Weights of a small GPT-style language model, trained from scratch on English Wikipedia.
Size: 4 heads of 64, vocabulary 1316.
Architecture: LayerNorm before each block, learned positions, no biases in attention or MLP, tied embeddings.
Training: a variant of Muon for these matrices, 566M tokens, 8635 steps.
Each number is 128 + 24 x the weight over its row's rms, rounded and kept within 0 to 255. Layers, rows and columns count from 0. Numbers have three digits each. The size before them is the row's rms in percent of the matrix's.

# layer 9 attention value, 256x256, rms 0.0845, rows 0-99, columns 64-127
090:145129144164145086121135148140118111130124117143128169111150107106106151113099128129126175143108109160150124086135130131124112136163132157111145135125154083111146150106073147139150121162128136
093:148155134110158141134134123111135129113127134170169165109074120162172119133099182103108111127117091131145132091147130086146132102149105127123139132123183128184062129142145160163138091138080082
095:115114130117183131151129104086152124120144108139106142111174151137135123136141129141143079094113143149130133169102111122111106075137121151162165135131154114135109132142169107123109128122151094
094:130128130136120122146093153112142146154182129138178106104100136138100141165160105158166168144089156095140163160174096115118089136129142143111116094111129102166124140118141141132110094181118102
088:153109130142165152123079117133129140100152111136120114100175155139079137091156125134114113098175142170130098149114102128147106111130131133144126126105125125149136108123108105175118172141158148
085:143149158127090134107135121124131121096122089123146119183145146119178095159136161122132144133117086145149144123131170110119127145131152128147118132113151137103095102099133100142137116142140160
088:151099154122138109107143137096119114092159107139102122126107099145200149109140147116112118157186119120109129147099125124127173127107097127128135156150105110105141110149104124106126119112118151
100:096140113120136131120149113118146135160145099114164094109116139158148104120110144101157144096146136186171138090118168129134107107148111136168169150148136117132153106098127112137167119124105138
088:175127111129119140158098143126109119179133104100123112160116128110118122179142106126106081106114079106120121095111110123142127167113114152088119131132123122092138165117094129056131092116120121
088:104111161123123137122075101086174151151128144123116146172171164106137127164085116116148134140137132140132133118119140118081090117129096107093050108127146138123104156129126113129112153138141165
099:124123122138102144145092193107169159136108094111123126118147149099108126110155093142103093116158155136136125135106118137084135064165094091119176139132145093180103114130133119074116102134135147
094:093135164160175158122122134138129127101135137095124110146099117155119152146122138179148155134114121138139132158122097126125140124146131122105104088125115109077144102134139128132106129112138172
097:122161115122144121075133146140107116123115123092128122124096128175139141145145151117123129181157152117091132161141135131083166146153123131104119110156167118078123117134116103138146127188106086
098:142132164118132143154096126119105130153131078157115134085129124133102119167100109144152140121138082132094132159175122084124141102154154138130059159142151153131150136135170109117130121131144134
097:101138138101126142148156120154102131158114123136102157129130150167133147114145123131094103075152069130118138135141099096108141115117148125157097177108136169102124118115182124128095123138166179
091:158157133154139108116187161134098131119091112142135100160127119136121122154124127128123122112173108114123105131159100099113140109124109114108108147097164128110142182173131094127133131185073161
096:125132102118138143110098104143119100125149137098134133132105121133151125135098139134116087128147145137107117134158136147185111132145132148144106134161092111139075115155159091161155139146137122
096:118120140094130129107126133163104149127132108119131184138105075117116126144086126133125099141150136120118157099127196115141106121085141150108124144080120155125137122098077143137103152136141143
090:127117114106112137078130158124148123151108145096154099163106158102108128108103088112150149137141136097160098163168121140158147151167128134127153140103125141134114134142149125152143156119102124
088:135103106117144080155125123109105140145131139162124119085114135173089125161109142098169130132106163134111168116136153120153095152094105172148119143103156110118113104140147160106094145119156139
100:094144101099190115136104121132139153145111127122146114096125170096109100120128125177109139132124114114110164141107091157092117132173110115141100132137093126134090119157135146104176102129150117
088:148142132107117121112082159120147113115131119130123136127160124110111095114149113152084129136165159168090130128172171168140132138134138095116135113099110105110122144103149101126105106123121121
086:156171165152104119085145148128118155107127153116118138119146116148122165094149118119169139135127107070098106127151132102121116135085147135164104115112124095142155126124115145142124119096127126
094:149130128127105119098160125120135188143124133136130130131163098174171155102162145128135126105132140137135136118096150124108111174147145131133115121134132119116141131132119127128100140118158112
091:098166107114152147135144112153116151112108116139112124153170136097147094130079151185126126114143092144081089145102120142137113160109098157182076137083098135106096122162098137133110125130140136
089:145145158129089091149109091109119080115122145148120125128162111121153144143139095151126162113125134114160101105079126104134116171131172126163147147083174108120123145080118145120140093147160141
095:138113144132216118162158162142162112151120087092151126110117122156127109112158168178132152126124133126150108127090165140111100126148099094164138119123162133139161141108156099072171128100124143
096:125127124107123107121107115141090122143137122137142108164132189098124110114142096122103140123136090144117142148131121121152145123121122096150168105091151203117169102137154097153131131154147165
092:118153116088107128074078128137104129107170124134145135109102143113125155111182119153081134116165155154145104168136091122111149088181152124110095132126131121137146108144092115152131107163160134
103:149084133140112140157130126148102126125109157165174154112124043114135119141102136112119148101173142163136111120137164102138180177107146100149162138136116123131146100119111141132122114095143106
089:133127153138113111151131152120151151098129152120101148134165050098105145151149110115123130134122145108154125127165157108092159144076104106113132144130113104113123153096129099167125133154122158
097:146099176115137152141087069125146158122135133127157096093129114119131133092122078096107144127068126121130142117128152092106099140106163082188156189128121168134130124140144148158133137107148153
086:137118120151167146138165097131078134119142126174094136123152140116130110102061139117119140112126148123087152159129128090127116148139131134135104106145086094139151117115114129096139130143087179
092:115132136069120129141144110169091126119115109128107145148088109154144096121135097130084123120157125091120142146119124088125107154115113124134167121124153157099099161128129130153116140193141121
093:148109143149125139132104144160137105161096128129115163155117134140140100124116142087129087137124071111132163127123162157120122135163161101118089101128167135152140108094164131145109112115152126
094:134136123148116133121149112137179102102124145097144088188120142150124088096119125161095143170070161124106140115126140172141106109134099164186148132154125139141143147159146123148105130122083098
087:138117135130146147166081130130163198146152103138165142129144118125153124166118201145136149131133131131138114156144152140124105112146120099119108127117161111112121150132135155138101096107106118
097:136160116128175154119103145066169093104131146097137132127131138148138118107128147106135143165145168158118096120164101145120113098128115119128143114126139113135176122123178086143093137124115099
095:111165168141141140137119101148156131154141152144108139078152130129141133170067143102125102137115081093122158107082128131099116150180144177126117078123097117131124103111086158110075168127135129
092:125131130148124104116132155161140123137137173091155147116077109128142156122090183128088126117091082129107122147129144155159109168115098124102128108135153120154106130141135122135105169053100119
090:149131162157146086097159111142114080112121164129151173146137098105161118165179097110128140133118138089127131094113158160121130125119149116131140118140181142104110144108148117120104127136130125
096:127077137117151091124125166109130140140112193119082188144161112071088136149150113091131127155115133123101131122117090155165148120141120135088159113150095119097098119114102152106123110127148139
091:128102146125142151095111108103164151103114127135136133142185196090143112178078152141116120179042117110130103174113140128123111125144136128130113174121127137144119088145161111135122134106132142
094:166116125115108104121094071157084147130101118140112109125130104181169155115117117089168107134179149107130123157148153128148129139166139101123138123155162115138132135108153123149077110129119108
095:106123140105149142142101146117135122140118125113133100091159121101127146162117160114130111116140144086108139108138142126082128130152140154111140151126111154114143138104106151158153068134179113
089:134134177058082145116153128117135131143134140157137131109136120177144132114109162115105096132141144125140147159148179128127125111161149119161124125130152132122138154125149119139134153093140127
102:115170131100090135159129120160152180143085109116113074099161128108124133155091149175141111130130107148134116133130162154138102148133142131102131123122170110143099145136129142124142192149104117
093:070147148144117119131119146101103064143166139088128129117121123153126106135080145135134150123096134129139130098143120138151127156106153137141132146139151143159152093106142102111146114062130131
090:135099124080120106158137093147112142110132097179141107111119149097162107174078123079051143090156122126133127139109162117137161147151147137124152143146131139150145144145086141130156135156109114
098:144121109133103097065110078139102128099142117114117166147166111116163120143107134137157100075140135147080149133155124076106129155137123094128123151115172134120099148119139171115165111117175143
090:118172130150103141114129147136078131149150049142123142129107111167125078110150142136167141073157118128120065183145120095133141132125158078154146158121120106096173130144088084156119127152105135
104:111124148162157142136150159096152121101148129138154098100122116145163136110161158146142123111095129129105119129125105149135128108082072134120104141130123106089156121127130062110116109101110136
103:139131097140129122133133151087114147115068136137122094097150088128141117115132116157136131147163131120154124142114135126094131147149104134106172154117116131086122105099126098195146146132147117
100:127143103096141140139142107131147109128158181090117098124155135120122109123088113153127122134111117092129129129117142158117103147112112131153117093126146119105097129160133133155125156124135172
097:108179131107151134160100162154171112114149105095166149089138132119109109075143089098132150104105135159132148117131058149117147137079116131128141106154130076119136141129102184090130096098117105
090:159101106119081147125103102157150096121134120120116099129119145130188082154156157103156120151126150135136096144140128158145152111089129099121103162090120134129102128111142135082104113135142119
093:160151123112113111109145153102115166118120120117118129133077170116154099141119131132082120134141131130152122128082114131119136124110107133152102100129108140141154113142110133120130109135169175
094:121161103163130119144136106089167129098117147132106125121089099120151128142137144094148103152117099138099135164140132136137105105151113126101111177128064091109179097135122103121112164138151122
094:170102068144148138097142188155142062142150131114112123175117123141142144169179149152145102126123105096133095123156132184121116135123093121112107100172150150078120096144114107100135193147057104
093:131156124112135112144090105135149104152090106129116077104144154127114139132118130061141110122187156156119097114134140158124134129097100103130113144100095158093147105116109123088201149137116139
100:110140120126102125099118125106122115142163094089139116148145162102100139128154108066153139086131152096112108085133111154130096150136107101151131120126115131129102157134122159140122114111130125
086:114110134143125128143133114104139143122101170139138106162123111117166096128069135108140166133158126110097150106116134121113180110147106119128115172129114092147105159089113109146134114104120126
095:127120119082152118132103137126118091109134121148108115112133138087119089151126094150123147107142167118119128101130130115145088136106107124128153163102129151111085127152148132112120128119125154
087:164124123173133116109148136119102126125165117112179102156114153112112120128116114108131142121111141134155114121137067163132118166154130087130096130131134136122112169140171119130130110139127149
100:163104181146090088123147136153104101107170159155130138127098157128122148147123130116131114156199091107112154121133139062124126187133134140128125144154125135148138136161164124146105114105115136
094:109173153107168130142152114124140127129119106148111116164108128128139066170106130136103133129118124120096175129114131130144114161100136157136106156121082122102073155158138078186128152111131139
098:125131173068127136112114106088127109151094125135086144150153098165097128072141118151125134138105125113085162156150093155097117107150141134128090106126134160113149109120115141136136101139182094
092:120107118125168115114099103087092132169133115116111135095063107102107124146159133118109100131182151123108137138155158145150123164126181093120095150150113127146139125166128079161103138122107122
098:080134127135105153153177160144100120104171153105109155116096118184109127100108145110123115124093201151152133155074071107111100155158128137145098130150078158128164098133101144119134170113122133
096:153142108147148144131114129155152094116133119112164178156159122105098132149171090131108115114153140134139123119090160097097133152114101130139113126116169122143099126155127133105092092161123123
090:122141137088129156115147144092145146105073103142120109114125158138138130094139138109133126109112124149136092152122149128091109129134113168116110084171132137132134109153130139072115125149112187
096:131102130124124117189119103125110166128139095129106124108073123176141124121128088116107112088155153157112130160129131119125095117116154128095110176113136167117116148122124170144139128152116152
097:136132133135115154101102149124118166148152085115138139108107130174172151121132110124141152136119112133139136195130131114157131137101129124138146148123160119093111130143117106147122144165154150
099:118172138172079144154134112108127101118109139138138133141131160152129113091143133152134132140179170136142101120128141111127132161108110139116079109115098158124116157138135118130112138117127114
100:146140122148140190149129136126142123147161090163143120141126146113153136133132084101116133134148141141150167132106154088119093116124098122130103103137126130108122127156129135137153117153110153
099:121100129138125093095089153120121116098160113113147133134085120144108093163156117137115076133144154134091115138141135159161131118111155118140127137133139118139133128128134114147156158133134141
095:160123190098142154165096149108113153100146101132099140169130124108112124104146076118137131170111166156160117121130111129156135125133155134127098129124142116112112137138143096139107089125078117
098:161154136068129142099151109159120147127080127108143098121080143151186173108150140152049154178128154097168122131124156139162161122171119143127113124145089144112153144098135153113105159126106111
098:145107135130159118136122141145084110162134150104126114123146073094127093150103135176171103130088156090147129120141118104160170129170156106108141133125137103104157123139104151148163086110159118
099:139131146155130083155118101141138113099098177148116111125118103138075090130137145102131139109128097146159168129104130128140092152165168109136130166132103150147146099109147158164133152158125118
097:135143130118135137111134143149099074178136109124132129095101126102126084125114179150081112114057120126159166148148112102116134157194093151147120170146120148134153099151155124120147090127096107
090:187177146136123093114141148162124115148128138120104151140118115099100141097158102145094146113147105113143117093110139163132161174117103132088073149112111143119144124127124150125125154126127138
098:121139148137142102180122095108122160144094122120116150131139160138162114190102121121126132114125144143151095123129102164152111132137096121128144106124153092105131138157133113104118090126135168
100:134122130119144129174114158168145132128101105114136120112135116113153156103170142184133154121093107081118150131135118143168111104140146117134106164138148132127139086128138075115081144136114144
096:105134167154115115109174127084159115119142098109157149165155130156111158166149125160136160156170099116140117120137122148130131138135108082112106152140110116125123100113136167146124136148166166
094:151112161100153157137118125151143159119136152144147146132149147198140106100063110149116122093115100147104152180100092156140160136154120129114145175135136124112129103140167076120128100130120132
096:124129174139118122171150167091101121161120074144091129149156055162126120143127088157149147119169142134146116170131100123149152112102089103109127128148152112151139093125087102134143153171156120
092:128104091159119128099140114159130079149164119126156128085119189095116152126130109165138123147141160121138129095117090138121153105145095109156145173111113118150144159119106136118148121137084094
098:112087106116129128111121098141107109105075124150107131164125175116134165122169086144137135156153132107157111151097156138091147150145113109097097100164137117102118151157150141080090107150149151
093:142132097097113139133163160133125127111104110092131154171111126188092138099125112150130117120110143143105125152120121149155140117124145118098162138115161121158141114132117114115098132165142117
095:117141136109119151104150120126110105128173145164112143118105155146131108144092110104126156108118119126116126126086132126113121165120135120171144121121118139128125148104125175093122125144145129
091:160166106129124136118091144115130114144123116195106103108115133130144109103138119101112120163103123119101136093113096129142120143103113157107070114125122158064145166173135110172108122091131142
101:155173157162104150157119117148133126113128088128146113182136083102105111145087098117138156126152160126143137115129136129131125132191135175119101088114138131184151110118087121140104135147091115
107:094142121126168171107099128097128085180127111094128157127128117143164119144125169088148068089099058121176154129116184122167140111140120164137136143120154155148123160128088121145094118126112118
102:109096134111138186115105141151125138161089159137116118162128099186104126134082094128115152128144140126119152152113104098157129154119116127112146099110144155132127155090125144124134115119140140
097:148131128124139161169087138151148124091090115129131129101126149106110120144111092155089126156090156115102109133109113105127135153117081131151093132125109112141143145140101125131107168107082106
102:119097126155135120132093127112117152134130178120135087093142154120138142157114142137153145107105095112171144134108122093137137116133153139119099118118100152104127122138101138165149148120098150
093:112102158100159151139076133090180119150093106124139131117127115146140145110129147103127097115125140128104124155131119140122132131130163132142151126122127096188137106159126152151160141144139100
089:093163113157158149147145119113103113157165175137142122157106128069143137126126163138119171109081131132116107114167135137084134123122101107114137106147145096159126069115117152102179128134123126
105:148106113186150167099129152122106117117136184104108180135149103164169127117115117126112079119190139159138128135126135093175141164097122129116119091148161116141144093148115130107110159104161158